From a checkpoint of a small transformer trained on Wikipedia: 18 layers.
Each number is 50 + 15 x the weight over the matrix's rms, rounded and kept within 0 to 99. Layers, rows and columns count from 0.

# down: layer 5 MLP down (transposed), 2048x512, rms 0.0436, rows 809-835, columns 384-511
# up: layer 5 MLP up, 2048x512, rms 0.0593, rows 810-836, columns 384-511
down809:54 31 53 29 51 59 56 50 45 51 61 44 41 52 83 60 37 51 53 30 43 48 59 46 47 52 24 78 54 50 24 43 39 49 60 72 56 65 75 52 21 22 57 44 44 43 39 45 39 34 24 76 78 27 45 18 46 48 60 55 74 41 68 48 49 36 57 27 38 29 43 54 28 63 64 42 82 44 69 43 52 67 44 35 67 60 76 50 55 68 47 45 73 61 28 66 52 49 64 31 31 51 41 86 56 47 48 65 57 52 68 54 44 56 45 46 58 50 61 53 60 44 36 20 40 43 55 71
up810:78 43 82 45 49 57 79 63 70 50 59 19 44 64 46 65 83 59 27 65 34 33 34 52 21 33 62 44 12 51 55 70 28 40 44 58 47 75 32 39 83 71 43 44 65 50 68 50 39 61 44 50 00 70 28 56 35 59 30 55 49 40 54 19 46 65 36 51 33 50 59 42 62 60 41 48 34 72 53 74 44 46 24 47 65 56 45 64 38 50 54 47 50 42 30 53 42 57 57 46 67 60 51 81 67 50 62 48 47 76 49 64 48 36 24 60 38 65 72 62 42 64 65 54 53 66 41 29
down810:51 65 55 63 39 44 58 43 39 31 39 52 62 58 36 24 30 70 49 74 67 48 55 53 70 43 67 43 67 49 55 82 59 45 60 28 64 35 42 74 59 51 55 65 50 27 64 54 63 37 69 36 60 62 23 63 57 63 61 39 56 51 47 64 71 48 23 62 69 45 53 45 33 42 92 72 64 37 52 57 31 44 47 53 36 73 35 52 87 57 50 59 75 46 49 62 59 56 36 59 32 60 43 37 32 42 50 63 60 39 48 69 42 49 64 37 55 22 32 41 38 41 57 42 38 69 51 67
up811:14 38 52 26 28 52 25 52 19 55 43 68 84 41 39 58 41 59 47 70 45 40 76 16 25 33 34 54 48 51 43 37 57 80 57 51 34 75 58 59 52 49 74 40 62 24 45 42 46 79 19 63 89 71 46 45 28 84 54 65 45 58 53 34 57 45 10 51 62 47 37 75 50 64 36 24 57 63 38 59 60 40 71 51 70 77 64 46 34 44 52 55 67 27 53 64 47 64 48 61 29 36 55 56 60 42 38 92 78 50 50 66 44 63 68 52 64 31 65 58 37 54 61 72 51 88 73 71
down811:16 80 45 43 58 55 51 38 41 53 45 52 50 35 31 53 50 52 44 73 66 50 41 46 64 51 58 53 48 32 55 44 39 52 55 44 44 60 58 64 65 84 34 44 64 51 60 50 53 39 57 64 35 50 22 49 82 43 67 36 78 21 33 34 50 50 47 60 30 69 37 59 63 42 53 50 39 18 74 45 41 45 55 08 59 19 48 22 69 55 60 57 41 40 44 52 79 73 63 32 65 22 51 68 33 73 46 53 75 67 40 33 40 52 36 64 80 66 48 34 57 50 48 60 54 37 43 64
up812:54 52 57 41 48 70 56 63 55 32 62 22 64 57 44 11 12 58 65 57 33 58 71 53 66 13 68 66 30 40 39 41 49 52 78 62 16 30 46 51 84 60 77 26 48 37 46 37 35 46 79 42 66 47 55 31 65 61 62 37 37 67 53 45 52 46 63 74 62 36 20 42 37 57 75 48 59 38 59 76 06 42 57 72 61 63 39 63 58 25 66 62 61 47 57 53 28 44 38 44 51 65 36 39 41 42 57 57 34 76 12 64 36 50 43 47 48 49 41 46 48 58 35 75 18 39 46 99
down812:43 49 69 65 45 51 70 98 64 18 68 50 52 50 48 47 26 99 25 33 63 43 30 47 48 43 71 54 76 38 33 42 36 46 99 47 31 23 83 59 53 36 13 35 54 72 26 55 27 19 64 46 83 40 38 23 38 71 30 40 55 47 59 09 36 21 57 46 60 56 70 24 63 50 52 66 67 51 51 34 35 33 65 66 36 42 59 36 49 70 16 74 75 47 46 35 33 44 50 49 44 69 53 21 27 46 11 47 26 76 44 64 28 33 38 42 20 57 43 61 50 37 47 53 55 63 63 61
up813:50 35 24 67 49 59 44 55 67 30 48 52 57 29 30 54 50 74 46 43 42 20 69 37 72 37 63 74 46 59 59 52 67 28 73 41 56 37 48 47 54 48 50 54 69 60 52 61 66 18 33 27 54 39 43 36 47 51 59 56 53 42 79 31 48 51 56 54 37 52 70 63 61 76 59 48 46 60 38 61 51 67 38 41 59 35 53 24 69 34 78 25 45 37 46 52 60 40 68 69 67 54 49 51 59 60 46 44 44 62 41 59 53 80 56 32 25 32 50 44 53 67 42 57 53 59 36 63
down813:48 25 30 75 79 46 47 60 29 43 73 74 23 39 54 61 71 45 67 24 24 46 51 64 59 48 65 27 73 57 63 59 87 49 32 43 43 41 43 43 60 28 39 38 41 46 72 73 39 68 72 42 46 66 42 42 49 38 46 36 46 55 09 43 46 27 31 64 60 28 62 56 36 42 39 66 46 46 27 58 40 43 73 45 27 37 73 47 56 51 43 63 52 83 54 48 52 47 72 36 50 78 30 37 66 43 48 53 59 49 42 49 61 56 35 46 64 60 37 30 81 42 67 64 22 65 41 68
up814:47 62 55 73 26 55 38 64 31 37 30 30 30 31 59 27 55 63 47 68 43 49 50 54 58 55 59 39 65 56 41 48 48 57 66 41 34 39 52 40 44 52 38 24 56 43 42 43 42 40 21 39 43 50 42 50 40 48 48 42 61 47 56 32 61 40 30 67 49 50 45 68 41 74 47 33 49 58 37 80 44 70 51 36 47 45 63 31 48 54 56 52 56 81 34 43 49 45 49 61 67 53 45 42 37 53 48 73 39 60 65 56 28 53 56 56 35 47 52 39 60 36 38 65 57 40 50 59
down814:23 75 43 34 27 44 26 62 70 66 58 44 46 35 15 09 29 25 51 71 68 61 49 51 00 47 69 46 73 53 32 81 66 10 64 45 23 50 58 44 76 46 63 51 49 41 65 71 99 95 35 61 57 51 38 72 64 34 60 63 63 65 48 36 69 44 56 80 48 34 58 18 66 68 39 89 32 45 28 41 53 63 51 45 88 36 27 52 28 42 33 37 67 29 27 14 63 57 76 61 60 31 61 66 03 42 36 56 50 44 31 45 64 38 57 29 45 54 55 29 34 20 38 79 60 35 54 84
up815:46 18 51 44 84 67 30 69 37 62 65 31 28 53 60 38 69 63 72 42 68 59 52 80 39 66 59 41 61 49 54 92 30 37 53 71 44 85 59 35 49 35 55 51 46 40 81 28 55 49 72 84 25 57 42 36 38 58 52 20 72 56 36 46 53 54 67 38 00 28 62 51 45 44 34 73 51 47 38 47 73 43 75 34 41 56 73 58 50 75 40 48 53 49 78 41 56 62 29 60 29 78 83 62 43 53 66 49 69 70 62 52 39 63 46 61 35 45 23 59 00 73 56 59 49 49 46 39
down815:73 56 78 78 48 40 15 55 40 55 53 17 42 62 56 42 64 20 30 63 66 47 50 67 69 57 35 36 32 27 39 34 29 48 76 65 35 15 40 50 67 19 43 48 49 44 76 28 20 46 74 75 74 70 46 71 58 56 43 39 35 45 36 53 60 45 45 59 58 45 48 75 57 44 55 51 68 22 42 41 70 69 27 48 47 65 42 77 53 31 88 54 64 59 46 66 52 55 26 64 45 38 39 63 32 53 39 46 41 40 69 67 57 40 23 42 51 22 43 79 39 42 54 55 49 62 68 56
up816:57 55 16 59 60 64 57 40 57 45 56 60 35 54 41 42 69 36 37 57 41 33 29 48 37 51 83 51 51 36 50 72 59 62 41 61 46 56 59 46 34 54 24 51 36 40 60 40 72 41 38 47 64 55 41 39 62 40 61 40 62 39 59 38 54 40 59 60 41 23 36 32 43 74 66 49 56 58 58 59 59 45 54 69 42 68 49 48 36 39 61 60 67 57 40 63 40 40 51 58 56 62 40 64 39 41 69 62 31 61 49 38 67 55 36 31 65 36 64 72 39 41 49 58 79 42 73 49
down816:43 59 47 88 37 37 53 43 72 45 72 43 46 52 56 52 43 32 55 25 52 65 22 68 46 67 37 78 72 34 47 40 49 49 53 49 49 50 30 52 42 43 50 53 68 39 33 42 48 57 65 54 47 57 60 80 42 61 47 66 45 48 29 44 60 51 50 49 51 38 71 59 59 39 47 27 44 36 41 24 39 53 48 34 73 65 24 37 24 56 46 36 28 58 44 52 54 52 40 57 45 59 57 48 60 78 73 47 72 47 58 53 59 70 34 60 50 56 26 46 47 52 55 49 46 66 60 69
up817:42 62 37 47 35 57 61 78 33 55 69 39 56 32 51 41 50 53 62 38 56 75 13 69 27 64 53 97 43 33 34 24 38 42 16 45 67 62 32 62 46 21 69 53 66 28 72 49 78 48 71 49 59 72 38 68 68 74 38 49 41 41 54 36 39 69 34 57 50 44 37 47 43 53 58 12 28 49 78 24 53 30 45 43 38 75 72 32 63 25 51 60 78 54 59 35 63 60 62 31 26 29 46 48 38 56 62 71 59 40 59 25 42 46 49 58 41 52 32 53 39 49 87 58 65 61 52 20
down817:30 48 50 72 53 30 52 39 42 19 60 81 57 46 33 41 92 63 59 64 15 87 55 53 56 29 46 68 47 50 83 59 40 57 64 55 31 48 36 24 70 36 44 28 68 39 59 23 45 38 40 32 40 50 41 36 72 47 81 43 22 92 86 48 18 92 82 33 65 40 21 40 27 63 12 36 34 69 03 59 46 41 79 52 46 52 42 49 31 50 64 70 42 56 72 61 25 48 38 49 41 66 52 26 49 69 11 54 00 48 45 39 81 44 60 67 49 69 37 45 75 44 46 73 66 44 33 32
up818:34 55 30 53 33 48 33 64 59 66 52 39 43 66 32 33 14 47 47 69 30 46 79 50 53 59 68 33 46 46 48 87 46 44 17 49 54 60 65 59 47 36 19 55 53 39 40 51 58 47 37 35 81 43 73 26 52 45 78 40 56 82 50 51 42 27 55 33 58 36 58 50 51 69 68 32 40 45 99 56 68 34 29 54 38 40 65 45 89 23 54 32 58 53 67 61 63 82 43 55 33 29 43 32 50 20 49 50 69 14 26 63 79 49 44 41 30 45 29 44 51 44 45 62 53 52 59 13
down818:48 46 48 40 41 43 36 61 38 44 40 52 90 69 79 27 44 47 41 45 70 43 76 62 21 39 69 68 70 80 36 65 56 33 39 52 20 64 57 33 41 43 62 14 67 53 38 64 35 70 57 56 25 40 53 77 67 64 59 43 41 46 31 57 47 56 26 71 18 73 30 55 41 83 46 66 58 51 43 55 38 54 16 67 61 71 18 76 56 61 12 77 61 65 25 82 62 56 37 72 78 26 63 79 53 52 63 73 58 14 30 65 54 67 06 39 41 42 57 85 44 24 41 47 71 64 58 51
up819:17 56 80 51 40 56 49 21 65 67 61 78 65 46 25 27 34 16 90 68 32 52 64 57 45 65 33 70 76 66 27 68 48 53 56 53 62 71 55 44 39 52 49 76 37 41 55 69 29 33 37 40 56 51 47 47 56 48 37 76 42 34 53 41 36 44 48 50 27 61 39 31 53 31 42 49 32 48 32 50 32 39 52 03 25 66 67 43 59 43 40 57 51 32 54 44 51 68 63 36 69 50 54 68 40 48 50 46 50 58 52 47 43 68 57 53 61 22 75 70 60 55 72 43 32 55 51 33
down819:51 42 47 69 35 53 63 53 55 48 54 41 39 29 45 40 61 59 39 41 58 39 46 20 41 52 68 36 22 46 47 38 38 43 44 37 56 54 40 54 27 74 86 56 30 68 72 58 74 56 47 33 46 30 37 35 47 50 57 52 58 59 36 34 27 76 49 56 53 19 38 59 30 62 61 43 60 34 63 56 36 70 16 49 57 77 44 51 60 62 38 54 60 18 39 34 47 55 41 48 49 59 70 24 63 42 45 50 34 49 43 50 86 49 54 37 48 40 46 79 65 52 42 59 68 46 81 63
up820:56 54 60 33 67 49 36 45 31 26 67 55 51 65 35 52 26 60 50 44 12 56 78 58 48 64 63 63 73 45 34 31 46 49 83 36 54 88 64 39 49 40 46 50 46 27 29 37 31 35 60 56 38 63 61 52 76 33 38 67 62 33 55 41 52 47 52 52 34 26 59 61 82 43 40 51 58 32 58 33 48 51 72 35 35 38 56 43 63 53 50 53 60 39 66 67 52 50 40 30 57 48 18 53 22 64 46 36 66 54 54 52 86 26 82 65 36 32 39 52 55 58 63 41 63 59 42 70
down820:50 46 61 31 44 50 58 72 46 64 53 62 43 45 51 51 52 56 23 43 71 62 60 24 54 39 49 42 71 28 40 51 46 56 39 62 71 41 34 44 73 22 28 28 46 52 61 36 76 71 58 41 42 43 64 38 47 43 48 37 44 52 47 49 41 55 39 51 58 76 66 45 43 74 52 27 45 40 54 66 63 51 35 76 57 52 74 30 50 31 55 75 55 50 60 52 49 73 38 33 55 36 71 46 61 32 64 56 49 56 50 54 53 48 60 42 49 52 52 28 43 66 44 35 37 65 62 60
up821:33 59 80 34 18 47 51 50 79 62 65 48 48 50 57 29 73 57 24 70 35 32 60 31 48 62 52 57 33 41 47 48 45 55 50 44 54 43 40 62 37 55 67 47 41 38 65 65 31 37 24 48 70 35 29 58 70 37 45 58 34 70 36 73 48 55 62 69 46 53 31 47 58 63 46 43 66 49 21 46 47 42 38 35 38 33 40 57 56 36 53 54 71 63 51 50 24 55 49 21 46 74 69 53 59 47 61 24 51 45 55 52 69 51 58 55 51 59 85 54 37 41 53 65 49 48 63 58
down821:67 57 70 45 36 82 03 42 67 40 50 23 55 44 55 55 52 77 43 55 54 56 65 68 02 74 61 41 57 77 52 33 49 67 46 41 48 37 68 34 60 40 26 35 62 57 37 55 59 47 49 38 73 40 56 59 25 52 33 49 16 28 47 47 46 53 27 20 63 49 73 51 61 42 45 37 39 46 58 49 40 65 53 30 61 82 79 48 53 44 18 34 59 60 32 53 50 60 43 61 36 47 41 69 61 32 60 45 36 42 43 75 40 82 69 36 30 36 52 35 80 67 38 66 30 46 45 65
up822:53 50 63 56 40 47 49 59 44 57 34 58 28 52 45 50 45 47 42 51 48 36 47 18 50 56 63 31 60 60 54 60 77 46 68 58 62 49 53 55 48 40 49 36 40 34 79 41 44 44 33 58 76 62 52 50 45 70 38 43 57 31 74 51 60 34 52 25 41 41 28 56 51 48 49 63 57 38 60 40 42 66 59 50 42 39 46 24 56 60 51 57 40 36 43 46 56 50 69 39 20 51 60 41 39 47 48 29 51 62 56 53 62 57 54 51 60 39 66 38 69 57 50 58 30 65 46 33
down822:36 44 35 62 43 39 60 42 29 38 53 50 42 14 60 66 60 62 58 48 60 52 85 70 53 51 54 51 54 57 42 51 49 56 70 45 80 35 10 50 65 31 44 67 32 47 44 50 51 52 54 46 82 39 47 77 42 32 42 55 29 53 51 46 57 67 55 42 66 40 67 42 70 51 66 42 58 59 43 44 08 77 77 40 37 67 55 43 58 51 47 28 62 49 40 19 58 43 39 64 46 65 64 44 15 34 48 47 71 48 35 54 70 11 58 48 52 31 35 71 47 52 44 66 65 26 70 62
up823:49 52 81 55 54 51 52 42 73 32 30 44 26 59 61 30 58 64 67 60 59 73 51 43 57 43 52 50 43 47 26 39 53 42 59 38 37 63 24 22 31 32 57 35 63 35 49 43 58 42 48 74 44 42 99 51 67 46 41 47 60 20 35 54 76 50 38 79 36 70 68 53 35 51 58 44 66 54 62 32 40 70 56 51 29 64 50 41 42 52 90 57 66 36 46 40 52 26 33 67 36 32 61 42 66 81 47 30 56 55 46 33 52 42 51 41 40 36 31 61 56 70 57 59 42 57 50 58
down823:30 47 52 52 55 46 42 48 44 76 40 46 63 65 64 55 51 76 48 53 54 70 59 41 52 45 62 52 37 45 50 51 65 52 50 47 47 66 59 39 69 56 40 56 37 34 38 41 57 58 48 51 28 43 44 56 31 52 64 46 60 39 45 19 35 81 57 52 67 50 44 37 66 42 81 72 40 48 47 38 37 60 49 27 49 54 39 43 40 27 52 24 38 34 53 41 51 63 23 50 65 37 31 48 45 31 69 50 54 51 47 44 33 29 55 61 20 55 44 80 59 47 74 52 46 37 42 53
up824:66 69 41 39 50 52 67 64 49 45 52 62 37 81 28 65 53 51 29 60 35 56 33 41 62 43 70 58 08 46 61 37 53 54 42 46 26 65 25 43 72 36 65 64 59 18 16 38 40 51 33 29 40 45 67 37 67 50 58 53 30 47 50 50 51 66 78 38 43 49 46 38 64 34 59 63 49 56 52 58 52 46 56 45 46 45 63 30 66 32 59 54 52 23 44 61 54 64 89 41 55 42 57 54 60 39 59 80 55 95 54 31 19 62 42 71 63 36 29 50 83 35 42 48 38 53 70 40
down824:20 44 51 31 47 43 54 53 41 42 46 52 33 53 45 47 32 73 48 20 62 50 52 64 59 31 47 43 62 44 34 56 30 80 43 62 51 45 48 19 58 60 60 49 55 51 61 64 39 23 50 47 48 90 45 55 64 58 40 83 31 61 58 47 80 56 66 53 46 33 73 64 48 51 35 59 54 48 33 73 63 59 54 74 44 58 31 31 28 55 67 58 51 45 40 38 49 38 38 73 51 52 56 67 50 51 43 43 58 20 47 72 53 30 16 61 37 45 39 28 46 65 29 69 54 67 60 69
up825:54 51 41 53 42 26 39 49 74 54 22 53 50 45 53 20 42 17 41 50 67 45 51 58 55 56 41 50 49 51 47 43 44 50 58 74 43 70 45 44 27 53 60 28 37 40 45 36 47 30 81 55 45 49 52 42 48 41 41 64 78 52 65 59 57 48 75 79 63 60 53 15 72 69 75 70 44 37 74 51 54 65 11 61 65 59 50 42 39 21 45 56 48 40 64 55 41 68 45 63 57 44 41 63 47 57 38 33 18 65 58 08 55 40 31 48 72 62 79 59 60 37 63 93 33 26 68 51
down825:22 30 56 51 69 56 30 14 62 63 67 61 44 58 32 56 57 71 57 58 35 31 32 56 39 65 58 38 64 32 41 44 64 48 43 61 84 38 52 38 71 61 39 43 73 31 36 56 29 50 47 39 43 55 66 39 42 66 44 46 32 58 61 55 23 39 43 52 57 35 55 65 62 51 50 52 65 74 62 64 59 57 52 52 56 66 65 54 56 57 56 64 76 25 51 52 44 35 33 47 45 52 27 58 41 49 50 31 76 36 45 52 42 47 42 42 36 44 44 40 57 64 61 47 47 63 43 43
up826:58 29 50 70 53 72 44 56 70 70 67 38 53 63 63 43 60 63 61 46 78 72 35 60 56 47 75 55 48 71 69 67 59 49 71 48 66 67 61 40 48 48 52 43 51 38 35 37 22 35 43 48 41 63 39 40 67 60 13 66 28 19 62 54 24 61 43 58 36 32 47 57 77 58 28 53 41 45 32 44 70 48 64 63 53 55 61 45 53 58 30 45 50 56 67 34 56 51 39 28 53 69 50 27 54 70 54 58 42 49 45 40 76 37 71 48 76 63 36 61 52 45 56 49 50 59 51 40
down826:30 30 41 45 42 50 40 37 48 57 27 54 47 63 64 66 58 27 72 32 75 36 64 36 42 43 37 45 43 36 48 63 50 68 51 47 59 63 68 60 45 60 53 38 42 58 61 48 51 48 54 47 47 48 54 48 42 36 77 55 35 20 31 42 50 50 54 70 45 65 51 48 52 43 54 47 40 62 68 65 67 60 52 63 64 40 53 56 42 47 42 83 52 65 69 49 60 27 58 44 22 52 52 52 45 68 54 69 48 37 28 57 54 54 52 35 73 46 31 62 40 50 71 58 29 36 71 63
up827:87 64 72 69 40 39 40 58 52 48 39 61 39 62 49 42 37 38 38 53 57 46 37 68 64 66 55 12 19 26 55 64 50 56 38 44 60 60 32 38 56 56 63 27 83 36 50 48 70 39 23 52 70 61 67 60 39 48 52 45 30 46 38 39 29 83 66 65 66 63 57 43 46 51 52 35 54 67 18 35 17 66 30 60 66 44 57 50 44 29 34 54 64 38 55 46 64 61 48 35 37 54 65 27 52 57 58 56 63 33 57 24 53 33 44 38 33 30 23 37 59 50 41 57 46 73 51 22
down827:23 51 57 83 60 44 58 51 45 61 54 57 32 37 44 59 62 51 59 76 75 53 57 70 61 36 41 58 46 19 57 54 53 40 31 49 73 31 34 89 38 53 77 94 30 37 40 64 49 44 40 53 38 41 59 59 54 60 27 21 57 50 43 62 46 45 74 61 18 31 58 66 35 43 24 54 55 29 42 89 55 40 32 50 34 45 57 50 65 45 59 58 61 39 42 66 52 43 79 60 61 54 29 54 47 32 32 32 31 24 41 84 52 47 69 40 76 61 61 50 56 49 50 49 51 32 56 31
up828:58 60 72 38 36 69 75 38 55 37 47 49 53 47 64 46 51 54 78 45 56 70 46 58 77 77 64 66 44 76 34 51 28 33 66 74 54 53 44 25 27 47 37 29 24 43 55 55 39 64 52 53 50 63 65 46 41 62 40 71 49 53 41 43 41 51 49 52 39 68 50 66 58 42 37 42 50 40 62 58 32 41 08 52 50 55 61 65 24 53 67 61 39 70 53 53 32 31 57 69 44 55 78 75 45 39 69 41 84 35 51 27 51 74 61 73 55 34 75 63 88 52 40 31 40 39 57 69
down828:49 39 45 65 73 65 61 69 42 71 39 47 24 48 47 58 42 44 58 44 44 45 63 67 71 25 57 54 50 36 69 49 37 45 64 23 38 54 58 56 69 50 63 67 45 38 31 53 63 46 53 59 55 46 47 53 31 47 48 38 44 55 47 33 43 69 54 72 57 32 30 61 42 56 61 48 53 48 46 29 35 50 57 56 56 23 55 42 55 53 36 31 39 52 49 66 67 28 49 43 66 49 61 47 52 55 36 63 52 70 65 58 49 63 49 55 42 48 47 57 27 60 59 55 56 45 62 54
up829:48 67 44 41 44 22 44 46 50 26 49 57 50 25 42 31 18 26 38 18 41 62 35 61 35 20 42 62 24 36 30 62 38 27 41 66 41 47 76 57 41 38 45 28 25 38 41 53 62 57 33 50 42 30 31 29 43 55 59 37 37 72 61 56 52 61 25 50 77 39 80 33 44 43 44 53 43 49 64 64 37 63 28 46 28 79 39 56 61 21 37 75 60 67 54 60 81 45 60 53 64 95 71 68 49 62 69 49 29 45 44 43 51 45 51 55 48 64 73 51 37 46 46 49 23 25 26 32
down829:65 51 52 57 59 56 60 55 63 58 61 48 62 46 63 48 39 67 49 42 41 36 48 63 37 51 53 52 54 48 72 46 36 32 51 35 57 41 53 30 39 59 58 54 38 50 47 67 69 38 72 32 59 56 45 44 42 66 68 58 40 57 30 33 75 55 50 51 45 55 32 63 17 40 57 44 58 64 55 49 46 45 22 66 61 42 47 56 44 51 70 55 44 39 65 66 42 52 41 33 44 35 44 53 52 75 38 46 27 41 44 80 53 47 32 57 64 44 42 49 67 40 69 71 57 61 51 44
up830:44 65 71 53 30 57 60 29 35 36 60 48 45 65 37 69 28 00 31 58 52 46 50 34 74 78 52 47 46 54 48 30 57 55 60 60 53 32 34 57 79 31 55 34 44 43 52 43 68 45 62 48 39 83 92 43 46 23 20 59 12 57 59 41 00 66 66 50 58 48 45 47 43 73 42 49 49 66 47 22 24 06 56 31 52 40 47 29 41 46 65 32 54 35 57 63 43 54 60 63 40 67 71 53 55 62 43 39 47 87 49 61 53 47 59 40 73 45 39 64 56 63 46 39 74 27 51 40
down830:42 57 57 65 51 45 35 52 69 53 41 54 49 42 45 45 29 40 54 53 32 57 50 55 34 67 58 31 30 27 48 37 59 35 41 59 89 17 41 43 26 52 50 53 51 46 63 34 80 39 77 59 55 55 31 39 32 85 84 44 45 22 69 58 36 58 43 42 67 40 47 43 54 54 46 30 57 55 34 25 51 55 53 74 47 53 59 43 54 66 39 45 45 57 38 45 79 37 60 38 39 50 66 45 40 37 78 65 37 63 41 64 42 44 41 57 63 43 36 50 18 38 65 52 51 35 49 62
up831:55 65 36 56 47 44 19 29 41 13 43 62 27 40 58 56 59 63 70 24 43 51 73 54 37 60 62 61 43 59 79 28 45 52 45 71 36 39 54 34 35 39 66 43 45 23 45 41 66 45 37 51 41 18 61 60 48 38 81 50 56 57 61 55 72 60 42 76 36 56 63 28 59 44 56 62 62 36 54 28 69 53 63 57 49 50 81 32 56 30 44 34 54 47 29 57 77 37 52 52 40 51 49 76 77 39 70 55 52 57 54 44 98 90 45 65 41 55 76 47 71 74 30 59 47 18 62 16
down831:86 60 33 35 46 44 41 61 81 39 57 61 63 59 53 81 54 68 29 56 82 64 59 52 48 61 66 40 72 46 42 66 52 58 67 70 73 50 68 72 60 80 46 47 50 51 22 70 63 52 29 46 57 60 43 59 49 39 67 46 73 52 56 61 46 47 59 53 50 81 39 58 50 37 72 64 69 37 70 46 22 55 42 23 59 55 15 53 41 31 57 72 57 55 67 45 60 54 27 52 62 22 76 74 72 28 65 36 56 52 49 58 47 70 87 55 50 40 84 64 76 11 71 57 63 46 76 61
up832:55 57 20 41 51 58 62 59 34 27 25 54 55 41 49 42 45 46 44 37 53 51 56 70 34 67 28 59 23 42 44 59 41 62 41 42 68 42 24 36 19 63 39 39 42 10 57 40 65 38 26 64 55 42 34 75 39 50 20 63 43 55 36 58 26 17 51 61 31 48 65 64 63 71 85 38 67 69 56 41 53 32 38 19 68 54 55 43 38 39 46 32 48 53 47 29 68 50 55 37 66 39 79 69 45 59 45 44 46 53 62 69 63 53 43 69 53 43 68 38 58 59 47 52 46 57 52 42
down832:44 74 35 58 50 67 60 52 43 31 66 47 55 28 32 86 54 46 61 30 54 47 41 64 21 42 63 28 47 87 55 54 39 32 41 58 58 34 79 57 60 36 38 45 45 54 35 27 63 69 65 31 57 62 71 69 48 29 59 40 55 49 61 47 41 39 62 21 49 28 27 58 43 28 16 39 50 44 33 59 34 47 60 43 23 46 41 64 56 62 45 46 56 49 64 32 70 44 65 48 75 26 61 42 36 77 45 70 54 68 51 17 42 91 61 30 43 63 38 61 57 17 36 27 57 32 40 28
up833:59 54 52 64 66 28 55 45 62 52 52 75 70 60 41 45 50 31 64 59 33 24 28 62 70 50 61 37 35 44 42 76 62 26 50 54 37 36 50 46 68 62 34 66 38 55 41 82 48 50 42 51 44 56 35 64 64 45 48 52 43 53 51 80 59 36 61 52 58 54 42 55 54 63 71 42 44 44 47 29 59 58 54 58 49 29 42 45 50 50 41 33 76 47 29 57 47 47 66 30 67 60 52 50 50 51 53 54 49 52 67 69 43 20 42 29 33 51 57 44 49 69 49 34 53 56 42 65
down833:62 65 14 14 43 48 74 61 64 30 53 65 63 79 49 68 60 65 49 58 34 59 15 46 30 75 89 67 79 47 32 67 45 43 75 40 64 43 77 68 55 37 72 73 62 65 62 37 49 58 26 47 23 50 37 72 78 41 22 53 32 38 81 36 44 45 99 18 20 54 72 14 69 45 65 76 18 80 61 41 51 50 50 51 26 44 69 54 22 22 65 32 16 64 48 24 30 37 05 76 11 33 76 54 42 68 58 50 43 56 23 05 88 63 83 70 68 15 45 77 59 12 00 29 72 17 88 30
up834:73 39 28 45 28 41 66 76 62 40 54 33 39 75 43 25 51 61 40 47 30 41 64 38 58 84 71 21 38 48 68 31 51 77 37 27 45 27 37 58 46 37 47 51 43 43 36 43 45 65 54 51 78 69 25 46 54 40 85 26 49 56 84 42 66 44 68 58 33 54 49 76 62 47 38 31 77 63 56 26 47 62 50 81 48 71 60 38 25 53 66 49 75 31 31 56 66 65 34 53 50 40 51 70 44 65 83 25 42 36 64 62 45 27 50 48 64 46 48 30 12 73 46 54 49 05 78 70
down834:57 43 69 38 65 37 49 51 72 51 52 48 56 31 53 86 75 65 40 61 35 38 31 70 33 64 11 64 74 45 57 64 58 44 49 71 54 33 34 62 30 46 22 82 21 33 63 70 02 81 33 57 64 58 59 45 65 68 28 49 71 36 77 80 64 32 70 37 22 67 57 44 56 53 53 28 51 54 61 38 50 28 49 54 69 41 57 44 31 39 51 51 57 11 43 63 54 55 52 43 72 38 24 48 58 49 46 43 73 52 53 54 19 32 50 56 56 99 59 29 69 35 80 50 32 48 61 44
up835:47 58 53 41 42 60 27 50 14 29 71 78 65 34 47 72 53 69 34 45 74 42 53 40 44 60 45 49 41 32 27 38 50 63 86 19 19 53 42 49 26 57 40 51 56 61 51 34 51 61 54 67 43 51 54 60 59 34 33 51 68 68 59 73 29 79 42 52 38 43 29 77 49 55 58 54 36 51 39 66 35 52 36 63 49 28 52 33 47 48 47 47 54 59 46 10 51 45 67 49 37 51 52 28 49 49 58 54 38 47 28 45 28 69 62 55 84 37 46 55 42 59 35 64 21 42 54 61
down835:48 73 48 55 60 52 33 53 83 55 66 36 43 63 45 42 67 42 55 55 73 34 36 40 15 42 67 49 78 55 32 57 67 34 40 65 63 57 40 58 58 56 41 46 55 55 44 54 74 49 47 61 58 37 33 42 73 27 46 68 64 57 34 46 53 51 47 42 64 66 66 38 48 56 48 57 49 54 15 44 49 51 60 39 47 44 36 57 33 39 14 12 52 47 54 45 72 62 39 42 37 52 55 56 40 24 56 50 41 56 57 59 50 56 61 48 46 49 83 45 53 46 45 86 62 58 19 45
up836:31 56 40 63 70 48 42 62 37 49 32 58 29 48 43 69 56 75 65 48 63 46 48 50 47 36 57 58 39 51 42 61 37 47 41 49 69 30 48 42 50 55 38 50 39 32 49 55 59 39 53 40 56 62 50 39 55 50 35 18 27 58 52 29 44 89 34 60 42 62 53 34 72 41 27 66 65 80 51 63 54 59 68 32 47 35 67 40 63 49 44 57 28 48 64 52 57 42 79 60 57 57 65 51 66 35 30 20 55 60 77 66 53 60 63 60 74 50 66 73 58 84 25 39 39 39 41 45